Weights of a small GPT-style language model, trained from scratch on English Wikipedia: 2.44M parameters.
Each number is 50 + 12 x the weight over its row's rms, rounded and kept within 0 to 99. Layers, rows and columns count from 0. The size before them is the row's rms in percent of the matrix's.

# up: layer 7 MLP up, 384x96, rms 0.0746, rows 69-137, columns 0-47
# down: layer 7 MLP down (transposed), 384x96, rms 0.0741, rows 69-137, columns 0-47
up69 094:83 45 43 52 68 49 62 53 59 46 58 66 39 49 60 83 50 55 49 60 65 65 46 53 58 43 52 57 75 46 55 41 56 46 60 66 42 50 40 58 67 78 48 61 53 20 40 42
down69 074:55 74 68 68 35 63 37 35 58 60 54 47 54 65 63 39 39 60 45 16 62 55 56 59 51 63 62 33 39 60 49 64 53 60 46 34 68 47 47 67 43 28 74 41 53 52 57 62
up70 098:47 36 53 62 44 67 39 29 51 64 40 50 45 72 49 55 46 65 60 43 45 60 44 42 41 56 73 39 63 35 30 50 44 37 64 65 51 68 51 38 43 49 52 54 47 26 52 46
down70 100:45 67 35 49 45 35 51 45 61 31 57 48 43 50 44 51 28 45 57 50 75 58 44 55 51 57 60 38 38 58 59 56 65 42 55 37 38 69 43 32 45 85 22 44 44 51 51 47
up71 092:40 38 60 54 48 57 55 64 14 60 39 45 41 41 53 53 38 44 53 52 67 54 29 63 59 51 46 60 54 35 47 57 39 64 61 55 43 51 42 36 50 37 77 59 80 29 44 56
down71 090:54 67 23 63 46 52 57 44 79 47 49 57 67 45 77 37 67 60 34 60 40 40 57 68 73 45 47 69 36 71 48 55 49 75 41 55 51 54 50 72 48 42 41 43 25 57 39 49
up72 097:59 48 61 65 68 42 46 63 38 38 67 31 58 60 42 57 56 35 55 34 57 51 56 31 62 57 36 60 45 36 50 62 47 29 63 36 41 62 57 58 53 78 33 27 40 59 42 37
down72 087:44 50 59 65 39 55 73 69 46 73 42 67 50 67 40 67 40 48 55 50 71 49 58 45 55 50 61 46 55 43 34 30 43 43 40 59 62 41 36 35 68 44 60 45 47 41 51 54
up73 099:67 37 61 61 45 38 39 60 48 71 45 48 76 57 61 57 42 69 45 62 51 51 65 33 72 46 54 38 66 50 72 53 50 42 64 24 28 72 68 54 64 55 32 36 38 47 50 46
down73 100:33 54 62 54 61 56 48 42 56 41 37 61 45 25 61 52 26 47 46 33 42 66 30 54 40 47 54 63 58 37 65 35 54 48 56 41 57 65 48 52 41 63 56 56 64 45 44 59
up74 094:50 66 47 56 41 59 44 44 35 61 44 39 48 40 55 36 55 71 23 60 47 53 59 61 52 38 41 74 58 32 27 57 52 37 62 72 54 62 34 59 37 57 53 75 42 64 39 38
down74 084:49 50 62 65 34 51 45 59 59 39 62 64 40 43 61 82 62 37 60 29 47 42 45 64 45 63 69 43 57 74 53 42 37 54 44 59 44 23 52 51 77 42 60 44 44 65 64 65
up75 093:63 64 44 62 54 42 48 48 53 76 54 42 43 52 44 73 49 44 74 49 78 82 40 53 41 49 43 67 28 40 35 55 64 46 52 35 55 81 67 38 46 50 61 52 47 54 41 33
down75 086:76 51 53 47 37 48 42 61 43 54 47 46 38 53 24 78 47 45 66 47 49 57 57 51 55 72 50 56 57 43 65 49 33 42 64 51 44 44 52 89 63 57 51 64 57 70 55 35
up76 096:53 62 79 47 29 53 26 39 57 58 40 54 59 41 39 51 52 52 57 31 55 67 34 65 45 52 47 48 30 36 38 45 63 57 44 51 43 64 67 62 43 51 50 55 63 60 53 43
down76 088:39 76 25 55 39 48 60 62 66 35 56 77 38 48 70 62 61 50 26 40 67 45 49 23 60 39 54 58 52 45 30 44 49 52 23 64 34 62 48 58 53 64 63 47 48 57 53 55
up77 101:73 64 53 64 42 52 54 35 36 67 43 54 52 48 42 53 56 47 50 50 59 58 34 35 51 45 53 29 59 26 58 33 38 26 50 55 33 41 67 60 76 36 25 41 40 21 40 57
down77 107:39 50 33 32 41 81 62 32 56 38 40 41 61 31 19 39 83 45 50 51 48 51 44 65 49 49 61 51 46 42 57 34 52 40 45 48 52 49 45 45 59 42 45 55 39 57 42 33
up78 101:53 36 43 49 31 73 31 48 67 53 53 39 45 50 54 75 60 48 17 76 55 50 57 60 44 49 46 73 51 41 44 59 33 46 56 41 39 68 43 37 48 53 31 58 58 37 45 32
down78 112:48 39 53 49 55 49 56 46 36 65 30 61 62 64 63 69 47 45 34 47 64 45 46 38 46 57 36 43 53 38 38 39 46 61 54 51 42 38 74 65 34 50 56 39 44 54 55 58
up79 096:51 47 47 41 58 47 67 66 45 34 32 73 62 47 44 52 56 39 51 49 59 40 40 47 55 66 35 64 43 61 53 53 51 29 39 42 34 65 59 50 63 42 48 50 50 61 35 59
down79 100:57 59 37 56 38 67 48 30 51 45 56 44 67 48 36 56 70 47 60 42 64 70 67 63 29 35 48 42 49 54 47 49 44 72 28 45 56 76 59 45 29 52 54 57 55 37 35 38
up80 094:66 43 50 47 36 51 47 29 67 35 33 57 56 44 57 64 52 22 59 61 36 44 41 40 60 44 41 52 52 56 35 45 56 27 61 26 31 47 67 44 47 55 68 40 45 55 34 68
down80 093:59 42 33 48 66 67 38 56 53 66 61 41 39 23 47 45 57 54 56 55 32 40 55 42 51 26 58 58 48 50 38 52 53 59 56 50 56 71 25 53 37 56 15 35 55 37 31 48
up81 094:62 46 52 77 65 53 55 48 38 61 46 56 57 34 37 34 33 30 37 73 84 64 39 49 65 36 59 70 66 47 50 39 40 42 51 57 64 45 63 38 52 43 25 61 62 48 48 40
down81 082:28 42 37 52 48 52 37 45 68 44 55 83 27 31 48 28 55 50 65 45 38 57 56 49 48 64 37 48 40 39 53 62 53 58 70 45 61 71 55 47 63 52 56 32 70 50 47 53
up82 101:31 45 43 52 65 46 41 44 41 52 42 42 42 48 32 59 34 65 49 48 19 33 61 45 46 48 55 59 48 34 33 52 32 45 65 35 48 48 55 59 43 76 42 36 55 45 43 65
down82 119:41 57 40 49 63 50 44 50 67 44 38 61 49 58 39 44 40 60 30 26 46 40 33 50 60 27 45 75 55 32 45 69 36 51 40 47 70 61 37 54 31 55 51 43 45 60 41 59
up83 098:46 32 52 48 54 59 44 57 56 50 47 37 45 54 49 60 67 69 55 49 56 46 55 73 40 47 52 45 54 65 46 70 42 44 58 52 45 65 50 77 41 65 45 40 49 55 31 37
down83 109:61 40 40 42 42 69 78 49 38 50 46 59 57 42 56 59 64 58 50 37 62 46 43 24 52 44 53 42 72 47 39 70 54 50 34 50 44 60 58 33 40 55 30 65 52 37 46 38
up84 099:47 55 44 62 55 37 56 44 75 45 20 41 63 69 62 51 23 49 64 94 69 37 56 38 59 51 48 48 41 56 36 48 66 63 61 55 62 44 70 59 70 37 48 43 49 44 59 53
down84 096:53 46 64 48 61 41 50 65 37 64 34 25 63 56 44 48 40 51 64 47 45 51 45 55 50 65 42 58 78 34 42 58 57 48 55 42 33 69 67 63 40 62 69 41 40 45 29 42
up85 094:58 43 32 67 72 54 58 30 67 60 34 35 54 52 55 40 65 61 60 66 52 38 47 50 63 61 41 47 63 45 44 35 67 50 53 73 55 42 32 36 56 55 73 42 40 49 30 39
down85 086:70 44 72 37 15 40 58 54 43 41 58 32 57 70 70 66 41 25 63 43 44 54 60 45 49 37 34 39 47 49 32 36 41 34 52 60 54 55 62 54 58 46 56 41 42 48 70 55
up86 091:54 11 49 46 54 53 55 53 33 44 36 46 34 52 47 54 40 56 30 59 18 37 65 49 55 69 55 49 44 49 42 54 64 42 34 56 44 34 54 65 33 47 62 52 50 37 69 49
down86 081:67 64 74 55 44 58 44 66 66 62 51 51 43 45 61 36 72 39 67 43 50 48 59 47 50 46 46 40 39 53 66 52 36 50 34 60 76 42 68 60 62 54 64 48 37 57 32 47
up87 094:57 59 40 73 54 43 56 46 49 48 46 47 41 66 35 65 50 58 65 47 68 61 67 41 48 62 57 18 57 52 52 68 61 32 65 43 45 29 38 67 59 56 29 67 53 51 44 57
down87 099:59 51 44 42 75 46 52 57 51 52 49 57 50 30 58 38 40 36 46 45 48 23 39 57 40 50 56 76 27 47 56 56 54 54 31 38 41 60 61 53 57 39 41 29 44 69 62 50
up88 093:57 43 44 47 45 41 49 43 45 47 40 37 54 45 46 46 43 61 84 53 36 47 46 40 34 42 54 48 68 49 67 42 37 59 38 39 51 54 37 52 56 47 76 57 45 51 25 31
down88 103:55 47 28 45 48 48 72 60 39 49 43 40 66 57 55 56 62 69 51 60 40 52 63 65 61 70 31 50 46 60 38 48 52 65 49 40 49 48 52 76 48 49 54 49 52 49 27 36
up89 093:62 61 63 56 58 48 57 63 32 52 51 55 57 41 64 58 33 59 19 25 52 50 56 31 48 48 54 40 49 37 54 66 55 23 68 71 40 38 73 78 60 52 64 48 45 61 50 37
down89 095:44 46 43 54 57 32 50 62 49 44 59 47 43 39 35 26 61 56 51 52 51 65 72 59 68 31 51 28 56 46 63 74 42 48 59 51 51 37 28 74 51 47 53 51 50 56 37 48
up90 101:66 64 38 43 46 61 55 38 30 70 42 43 54 56 60 60 37 52 33 46 56 57 37 54 54 72 82 46 43 48 47 71 35 39 45 51 55 70 58 54 69 61 60 35 34 67 36 56
down90 086:39 56 65 53 40 50 53 60 63 46 57 79 59 43 47 60 85 53 43 46 56 36 43 49 29 40 56 54 46 59 59 38 60 47 62 43 58 47 43 34 53 50 57 49 44 72 44 54
up91 105:69 46 51 54 53 38 53 46 54 40 51 44 63 48 51 64 55 53 52 89 42 26 42 49 57 57 59 58 41 36 45 38 53 37 38 51 61 68 42 47 44 64 34 43 34 51 58 14
down91 107:47 63 36 56 73 42 73 64 50 54 13 39 57 54 54 45 62 40 66 54 43 55 62 55 43 26 66 44 49 41 62 59 44 57 61 40 31 49 43 55 67 63 40 42 39 66 42 59
up92 098:65 58 45 58 41 56 67 67 25 59 52 50 46 44 63 49 62 56 52 65 65 38 32 63 35 42 55 39 56 56 60 54 72 38 60 30 31 46 60 58 37 50 57 39 54 58 51 27
down92 100:59 41 17 39 43 53 49 36 39 47 65 48 62 48 29 43 74 52 54 44 60 41 62 49 40 55 54 47 56 54 50 68 49 71 32 73 76 60 60 37 48 66 46 60 50 58 33 36
up93 083:63 48 50 61 44 67 42 65 41 38 52 50 45 48 46 47 30 33 22 47 49 51 43 46 55 62 28 50 39 56 53 40 84 67 61 54 41 35 54 43 46 42 72 49 55 64 30 25
down93 074:46 38 55 72 60 45 64 47 55 64 56 17 32 46 61 73 50 64 63 48 68 61 51 37 64 56 34 61 61 51 57 76 31 22 57 43 39 50 40 77 60 55 32 54 42 49 55 67
up94 098:62 57 62 39 56 40 50 63 47 46 58 41 54 56 54 67 64 63 62 61 30 45 31 49 62 52 39 57 27 41 33 46 78 49 43 52 68 34 41 54 47 46 52 60 52 43 47 46
down94 099:59 46 50 33 67 42 26 47 50 60 38 73 47 37 54 34 41 49 50 38 30 42 41 20 35 55 45 54 62 59 48 57 34 52 55 63 50 36 54 55 52 41 65 57 43 60 41 67
up95 098:48 46 55 62 51 38 21 58 54 58 45 43 43 71 67 69 47 37 56 38 42 67 42 52 57 51 39 56 42 49 48 47 48 70 72 55 60 49 64 45 51 68 31 62 75 62 42 45
down95 105:47 50 57 65 52 46 67 39 57 46 45 48 45 65 69 59 37 55 78 47 54 40 59 43 54 64 60 40 43 58 59 42 65 43 49 37 37 51 53 42 41 40 19 65 55 41 70 62
up96 100:20 42 49 50 38 45 42 44 58 45 42 43 43 48 47 57 45 62 31 53 30 58 36 40 56 46 51 69 49 72 72 57 57 52 69 48 61 52 46 44 46 38 60 42 50 49 41 31
down96 083:83 73 41 35 51 68 52 59 47 62 24 38 70 70 22 53 63 35 52 60 51 47 58 42 49 27 55 52 55 70 38 39 35 53 45 43 46 41 52 53 69 51 43 61 81 56 59 51
up97 112:53 44 38 53 41 39 46 62 37 61 47 56 26 44 65 38 42 42 29 37 44 60 52 67 62 61 37 35 55 43 49 50 49 51 79 38 54 77 39 59 66 70 36 53 34 50 58 56
down97 118:56 55 37 32 49 41 46 47 52 48 44 46 59 43 45 55 71 46 58 39 58 37 60 40 44 29 52 23 58 65 48 66 32 61 71 47 70 70 54 36 54 44 54 66 73 39 60 54
up98 103:37 42 58 73 66 41 42 67 35 71 57 63 50 42 54 41 44 35 35 58 29 44 41 73 39 72 58 70 43 27 59 69 58 41 67 56 29 61 43 49 32 69 36 52 38 58 66 50
down98 107:32 66 48 49 44 54 49 55 65 44 53 44 46 62 41 50 54 62 51 39 39 70 48 43 50 56 43 56 57 36 56 15 31 28 51 51 51 57 53 54 76 32 34 63 68 41 40 53
up99 104:50 37 55 56 35 55 55 50 66 37 50 36 53 59 35 52 44 54 52 64 50 47 42 42 44 67 43 49 42 48 47 39 66 51 57 35 45 47 50 30 14 53 61 29 51 43 32 48
down99 089:32 57 51 69 48 28 44 35 54 60 43 62 66 52 41 42 67 29 33 66 59 66 42 64 41 71 40 43 46 45 55 35 53 63 76 50 54 55 48 57 61 52 43 56 39 51 65 44
up100 103:35 48 47 62 65 38 69 52 53 39 39 65 34 60 31 56 50 35 61 41 42 54 44 41 52 47 55 38 79 34 68 80 61 55 61 40 46 61 45 49 33 38 66 49 52 44 50 42
down100 098:63 37 39 48 63 45 56 61 39 66 49 43 60 47 32 53 53 51 57 49 64 55 60 39 54 52 75 35 49 44 51 41 60 18 53 53 49 39 50 56 72 26 48 33 69 46 59 59
up101 107:35 66 29 52 48 57 69 52 46 47 58 53 48 54 77 42 38 40 40 71 59 70 47 49 73 39 56 57 65 31 42 34 43 48 52 53 38 58 41 40 44 68 39 45 57 62 58 53
down101 109:40 48 63 51 43 35 49 41 44 49 58 42 60 53 65 61 56 37 43 51 50 48 49 27 32 57 61 44 71 61 61 46 75 64 75 45 39 57 49 39 56 29 50 43 61 36 46 37
up102 100:55 55 56 71 39 44 28 58 34 70 46 24 56 67 49 61 68 67 39 49 53 67 46 40 47 39 49 35 21 37 47 54 49 49 34 57 43 55 57 54 23 54 49 39 43 43 68 73
down102 091:53 31 58 38 37 60 39 47 61 61 64 51 57 49 31 42 54 58 48 57 22 59 66 59 28 57 41 54 44 54 70 48 44 47 57 56 33 58 37 69 36 49 47 41 50 45 61 43
up103 102:42 55 49 80 45 57 53 35 57 31 80 38 44 59 49 41 59 43 43 64 52 54 58 43 69 58 41 51 55 56 62 55 47 59 54 55 40 37 50 51 61 81 29 30 56 62 33 47
down103 106:39 32 55 25 60 36 50 55 52 45 50 52 41 62 60 67 35 32 64 49 50 50 46 70 33 46 53 41 55 72 53 58 56 56 71 48 60 53 47 25 47 50 63 75 42 48 42 39
up104 104:35 44 40 42 46 52 38 45 59 63 41 35 30 47 49 48 55 25 48 64 51 77 53 74 53 42 47 59 30 42 64 49 64 50 44 32 32 32 44 59 48 62 48 25 33 46 45 49
down104 100:53 47 49 46 66 22 61 56 55 44 51 54 47 68 52 70 66 57 43 53 56 27 31 40 64 55 52 34 59 51 65 47 63 44 52 65 58 60 53 55 63 40 39 37 39 67 49 43
up105 098:56 37 29 59 53 45 31 69 53 64 46 34 44 51 52 66 37 53 39 46 58 49 49 52 19 46 44 44 42 42 44 47 55 42 72 53 57 48 56 63 39 81 49 52 61 52 52 53
down105 107:45 41 48 52 65 40 52 62 66 65 56 33 41 64 77 71 58 66 38 46 47 57 54 29 68 54 48 42 59 42 36 49 55 44 33 64 52 47 40 47 54 75 61 51 72 53 53 36
up106 099:49 54 71 30 50 56 62 40 36 39 35 57 44 48 52 30 50 23 53 47 50 46 30 30 55 68 34 57 28 49 31 61 64 58 35 68 56 40 77 59 52 67 59 66 60 44 70 45
down106 077:53 42 48 39 57 60 24 60 40 51 56 23 50 61 48 60 49 80 51 38 52 78 62 58 38 49 53 36 61 37 62 45 52 40 55 39 45 55 40 47 58 57 47 54 45 48 51 63
up107 090:78 26 45 49 63 59 65 60 43 35 40 51 59 60 27 53 38 64 49 58 26 29 66 45 79 58 56 50 58 52 43 52 52 58 56 48 44 55 48 41 50 40 51 61 49 72 38 47
down107 096:80 54 29 57 43 64 39 34 53 50 44 51 81 32 59 45 51 56 42 56 44 53 44 31 42 55 32 57 69 41 65 44 49 53 35 51 45 43 62 71 46 43 47 49 42 60 69 43
up108 092:51 46 51 34 48 43 47 38 34 51 23 43 46 45 47 46 34 66 63 48 52 42 64 42 53 48 22 45 35 32 55 34 54 41 40 31 41 49 64 46 65 64 38 35 55 46 51 47
down108 094:47 32 69 49 49 52 52 55 62 36 41 58 46 44 47 55 69 27 48 68 27 65 48 24 76 42 61 44 45 42 64 30 51 40 22 41 59 51 41 59 35 43 59 36 30 48 36 67
up109 100:60 43 56 52 53 37 59 41 68 59 48 48 44 43 47 58 50 74 42 51 73 49 52 29 61 58 32 45 47 58 42 60 73 55 54 43 19 54 71 61 45 49 25 64 50 60 34 58
down109 105:32 47 29 39 39 14 51 59 54 54 59 51 40 29 52 46 46 55 44 50 41 43 54 38 46 46 46 56 39 38 46 41 66 64 50 56 54 66 45 60 51 53 39 33 54 28 57 48
up110 106:49 51 74 35 56 43 64 46 42 49 39 56 49 63 61 49 51 58 38 55 44 39 63 67 56 18 64 66 43 36 47 45 50 47 54 34 50 22 32 53 36 66 56 65 57 50 48 47
down110 121:64 36 66 37 38 43 54 59 26 48 47 64 66 47 36 26 26 54 51 40 53 69 44 68 52 50 48 70 40 46 65 44 46 54 42 31 40 39 31 46 53 62 50 50 51 20 58 49
up111 089:47 59 56 70 51 67 39 52 81 64 41 60 47 48 51 61 10 61 52 41 58 58 38 48 48 54 51 51 52 42 45 39 44 24 53 32 42 44 46 50 58 51 44 62 47 40 45 58
down111 074:47 56 33 47 50 46 58 66 17 50 49 37 53 56 71 38 51 43 40 68 45 52 23 45 70 42 76 57 62 71 39 64 43 57 45 58 76 32 50 60 61 53 54 47 72 55 52 45
up112 096:49 63 45 50 43 50 32 48 57 60 52 35 64 61 58 56 50 47 65 51 55 54 21 43 56 65 53 61 49 38 49 59 46 35 31 48 56 47 16 50 50 44 47 62 72 41 60 44
down112 103:25 39 42 43 43 26 71 30 43 36 47 59 50 52 56 57 44 75 69 41 55 62 44 55 53 45 58 46 65 41 37 54 37 49 51 51 32 52 48 44 42 50 26 24 43 56 68 62
up113 096:32 46 52 75 44 63 47 39 63 57 33 53 59 48 62 59 53 60 72 48 75 47 33 50 61 71 67 40 44 48 33 50 50 39 59 36 48 29 68 63 34 53 60 43 75 76 45 46
down113 091:66 66 61 51 60 33 48 55 45 63 57 40 60 70 43 61 60 56 38 41 40 62 56 63 57 54 56 53 47 47 39 44 55 71 74 44 38 63 53 52 74 54 33 48 66 42 66 40
up114 114:55 61 22 71 58 59 52 48 44 42 53 38 41 39 41 51 59 61 53 46 19 42 54 66 45 53 45 51 50 47 58 59 18 40 55 44 35 35 31 63 66 65 49 70 48 56 47 71
down114 093:55 70 43 50 68 53 35 57 63 41 38 31 45 54 70 42 47 72 62 51 58 44 34 70 34 70 57 34 34 57 33 46 60 40 65 63 47 33 69 58 37 30 54 69 57 25 49 52
up115 097:62 30 34 43 71 35 52 48 49 44 49 59 51 35 51 61 55 63 37 26 64 56 70 62 49 53 42 56 55 42 49 47 41 36 73 71 40 45 28 74 52 28 39 42 71 48 45 27
down115 084:38 42 50 73 32 24 40 53 47 49 43 61 51 62 60 55 44 59 59 49 30 49 64 48 49 53 62 38 37 41 52 57 66 34 37 54 69 39 48 30 31 68 59 69 61 41 51 68
up116 104:35 56 48 59 55 56 71 58 50 76 50 21 49 67 38 39 42 40 49 58 55 39 71 42 57 32 51 61 52 66 66 56 42 46 38 35 48 47 40 56 54 64 61 60 58 53 47 53
down116 108:67 54 59 43 34 46 53 45 41 51 29 36 64 51 48 51 63 46 20 55 43 48 43 50 58 55 61 38 59 57 61 30 43 60 31 63 59 41 78 42 37 51 48 40 65 60 51 43
up117 102:51 40 33 35 44 87 48 45 64 50 53 44 39 55 57 59 48 54 33 55 58 47 35 75 53 48 45 57 52 51 46 48 56 41 76 31 45 53 42 56 48 39 56 54 48 42 53 31
down117 107:55 50 42 37 50 47 48 42 51 52 56 48 60 54 54 37 57 51 44 47 48 74 51 46 57 89 39 30 40 50 37 39 39 50 50 63 59 58 57 84 24 50 41 52 39 57 49 47
up118 097:26 37 53 51 55 68 47 58 47 63 42 37 44 62 24 70 32 66 28 54 60 49 41 43 50 62 51 54 35 63 60 57 60 56 43 33 43 48 41 44 76 51 33 52 73 18 46 43
down118 090:67 47 56 56 47 44 44 45 43 46 31 22 36 60 67 31 50 65 59 47 51 61 69 68 53 48 45 36 44 39 50 66 51 66 62 30 48 59 48 33 55 51 69 61 53 67 38 57
up119 106:57 35 39 56 29 62 33 52 37 63 41 44 62 35 56 62 54 70 55 50 18 56 38 46 57 54 46 60 62 69 52 67 68 46 36 47 47 54 43 59 58 67 43 64 63 51 52 30
down119 112:26 51 52 55 57 56 47 54 33 54 61 56 34 58 54 44 54 55 34 59 48 48 15 49 54 60 60 53 59 81 50 34 60 47 54 64 47 45 53 46 59 42 83 56 29 39 57 51
up120 104:59 54 44 53 55 61 56 52 59 53 78 58 63 51 44 54 49 64 69 50 72 44 55 53 54 58 39 48 45 46 66 60 61 66 53 59 53 53 69 70 47 53 37 52 55 31 51 45
down120 105:58 60 27 65 49 39 48 26 39 62 41 38 54 41 40 70 50 44 44 61 43 52 54 61 40 30 38 28 40 60 35 65 47 77 48 53 43 70 38 67 43 49 52 43 43 48 66 33
up121 102:42 54 39 42 28 56 74 56 56 51 60 43 64 36 34 62 43 42 31 57 40 28 63 50 57 73 48 39 63 41 49 52 50 46 58 45 45 38 63 46 55 72 32 60 60 52 65 38
down121 104:63 53 47 41 48 58 33 54 65 59 73 50 68 57 56 51 55 69 64 54 44 49 27 51 38 56 36 40 64 57 43 26 60 79 61 77 43 56 51 40 53 63 34 39 50 52 55 37
up122 106:52 38 30 41 48 55 64 47 55 29 56 35 55 44 62 58 39 30 54 72 62 59 46 42 75 46 37 53 70 44 32 39 87 37 36 41 37 45 50 61 45 51 37 46 41 39 75 52
down122 105:66 46 43 59 58 43 45 48 30 70 51 64 47 51 43 49 44 44 45 45 47 51 66 55 68 38 42 32 46 48 45 67 49 66 47 67 49 61 62 63 52 46 43 55 62 55 59 56
up123 099:49 53 42 67 49 61 84 47 42 47 40 30 50 60 43 48 40 56 31 43 55 47 55 39 55 29 51 61 47 62 49 57 45 44 36 51 50 37 57 72 42 52 43 57 60 66 62 19
down123 094:45 31 42 41 46 50 55 63 58 66 49 56 25 43 64 59 50 58 63 63 45 55 73 22 75 78 71 38 46 60 36 37 56 38 45 45 49 43 79 52 45 49 74 36 53 51 66 40
up124 090:70 68 40 47 61 51 35 53 64 57 60 42 64 52 32 41 37 58 56 75 25 40 52 43 29 47 42 55 73 54 45 48 61 48 56 36 55 59 23 56 42 47 61 74 51 36 52 23
down124 095:42 33 57 60 65 67 47 35 63 59 65 44 40 54 63 61 50 48 42 47 67 54 49 44 73 69 51 36 49 37 36 37 41 40 64 59 45 33 67 46 44 59 34 55 58 50 22 56
up125 112:65 52 44 57 43 57 44 49 28 43 62 56 50 56 67 46 63 70 39 42 61 45 42 28 68 73 30 65 66 48 67 48 58 41 50 51 45 59 46 43 38 41 50 35 43 45 42 27
down125 101:31 52 62 37 55 62 41 35 71 44 59 37 35 59 61 51 29 58 42 65 67 48 46 52 54 44 39 64 55 49 57 49 61 66 45 62 49 23 38 49 56 42 46 46 45 49 56 66
up126 101:42 54 23 53 42 34 58 46 69 52 34 47 41 51 68 63 43 63 33 46 67 47 62 56 57 41 54 61 42 57 52 41 59 51 74 56 50 43 49 75 55 45 52 54 30 76 56 47
down126 094:45 44 27 26 35 58 52 56 38 66 65 57 61 61 60 48 42 49 53 69 48 41 49 57 72 45 63 49 24 66 57 47 58 66 54 51 64 56 55 29 49 64 49 24 49 49 50 47
up127 112:75 34 12 60 43 35 44 50 47 55 39 34 38 54 45 44 50 53 61 61 43 21 40 61 47 52 41 40 58 61 54 52 32 32 61 34 60 44 52 57 54 78 43 60 36 65 44 43
down127 122:51 55 60 57 52 65 35 56 60 50 54 73 51 34 47 55 63 71 81 46 58 53 42 73 49 59 69 25 42 36 56 49 52 45 48 68 56 47 82 57 42 57 69 55 43 60 44 60
up128 085:51 33 74 49 47 52 49 23 54 36 80 58 52 61 57 37 26 60 42 56 31 52 63 41 55 41 45 47 45 34 37 63 49 49 47 43 52 23 40 60 51 47 63 43 34 63 54 46
down128 084:39 46 19 46 54 55 37 54 44 61 30 21 45 40 31 65 72 32 38 45 41 59 46 64 51 48 45 50 44 37 51 43 45 59 63 57 50 63 66 29 35 52 31 64 56 32 53 51
up129 096:69 49 70 40 37 53 36 67 39 34 47 50 32 58 56 58 50 57 39 35 29 48 43 57 40 50 45 51 37 37 62 52 43 40 55 58 37 44 64 67 79 46 43 54 29 35 54 42
down129 086:56 49 43 47 57 49 70 73 45 64 57 38 42 22 50 45 57 46 61 54 52 53 52 30 54 48 29 48 60 48 54 42 71 25 41 42 53 36 68 47 54 64 52 44 58 37 40 59
up130 101:62 31 47 66 64 40 51 51 57 79 47 53 50 52 32 46 43 42 36 55 71 08 39 41 54 53 50 56 51 58 60 67 72 45 58 63 50 42 61 30 51 40 44 45 43 38 70 59
down130 117:71 44 59 45 49 55 55 55 35 52 70 54 37 65 34 38 55 38 58 51 57 26 47 37 44 40 48 48 76 54 57 48 55 61 63 49 41 55 31 65 47 58 43 20 60 44 44 31
up131 118:63 57 33 58 42 54 52 55 55 55 48 59 50 43 47 56 42 58 40 49 38 39 56 34 53 41 52 82 44 67 55 58 46 36 58 57 33 56 35 32 48 48 48 40 47 58 68 44
down131 131:80 54 39 48 49 29 46 38 33 36 67 71 42 51 50 57 44 53 49 45 32 45 56 36 79 49 52 52 50 55 32 60 49 50 33 41 49 60 46 50 56 44 31 17 73 27 54 46
up132 101:52 68 66 35 49 61 47 54 82 56 39 52 49 54 66 41 39 59 67 40 42 52 56 52 62 61 65 46 59 57 76 57 71 55 52 36 29 46 59 68 44 40 40 39 56 55 51 50
down132 093:58 46 44 28 58 62 36 33 54 65 51 55 56 56 36 31 55 33 31 54 29 67 51 61 53 63 39 31 43 36 77 59 51 46 48 40 38 43 41 54 45 29 73 39 62 45 73 47
up133 101:71 68 45 72 40 35 53 48 59 55 35 24 63 55 49 52 37 50 52 52 55 50 74 69 38 51 46 61 34 68 39 60 70 49 67 69 66 31 50 59 50 37 42 54 51 60 49 43
down133 096:51 33 60 44 39 60 60 51 35 56 42 61 46 32 58 41 69 36 46 55 32 45 42 57 61 72 43 37 46 51 45 54 23 67 46 50 72 79 41 61 56 65 62 41 33 45 35 42
up134 102:50 50 54 66 59 48 45 42 43 62 40 40 65 46 54 57 57 44 53 64 57 54 71 62 56 40 52 52 58 43 63 57 40 09 55 77 49 40 45 72 40 57 22 48 61 54 31 45
down134 086:46 50 50 44 42 58 37 50 61 37 56 60 52 58 44 46 62 54 77 28 54 49 59 34 56 76 49 42 46 65 29 61 57 72 35 48 54 50 57 48 59 46 51 37 52 53 69 66
up135 105:69 45 35 59 59 42 66 49 50 74 60 49 29 70 45 48 45 47 42 48 52 38 53 54 76 53 52 27 47 57 52 33 55 51 57 62 47 46 49 55 61 54 28 60 37 70 47 67
down135 117:64 42 40 55 39 59 50 59 40 60 57 58 30 73 48 61 48 74 33 54 43 57 44 57 44 39 56 51 35 42 45 33 34 50 42 64 65 44 67 57 50 37 62 62 50 56 53 73
up136 103:60 71 44 42 44 51 60 50 43 68 50 59 37 55 53 70 64 40 41 64 69 38 41 41 66 60 29 35 45 39 46 66 68 61 45 39 53 56 60 41 34 59 48 63 33 19 71 62
down136 120:31 45 64 78 58 65 64 39 79 50 62 57 48 70 61 63 27 47 46 40 48 55 59 40 55 48 37 62 56 51 37 51 68 48 70 52 41 50 46 50 59 49 63 49 24 43 52 75
up137 102:50 50 51 48 51 54 49 61 52 43 58 21 73 47 63 55 51 68 68 67 51 54 51 58 52 44 43 57 39 65 47 72 62 33 33 47 48 61 28 61 41 74 49 46 52 64 62 30
down137 108:62 44 48 54 39 45 69 42 60 39 63 51 53 60 71 34 48 40 35 52 61 54 78 62 51 37 49 35 55 65 36 71 27 58 58 49 50 41 56 57 51 51 52 37 45 47 37 56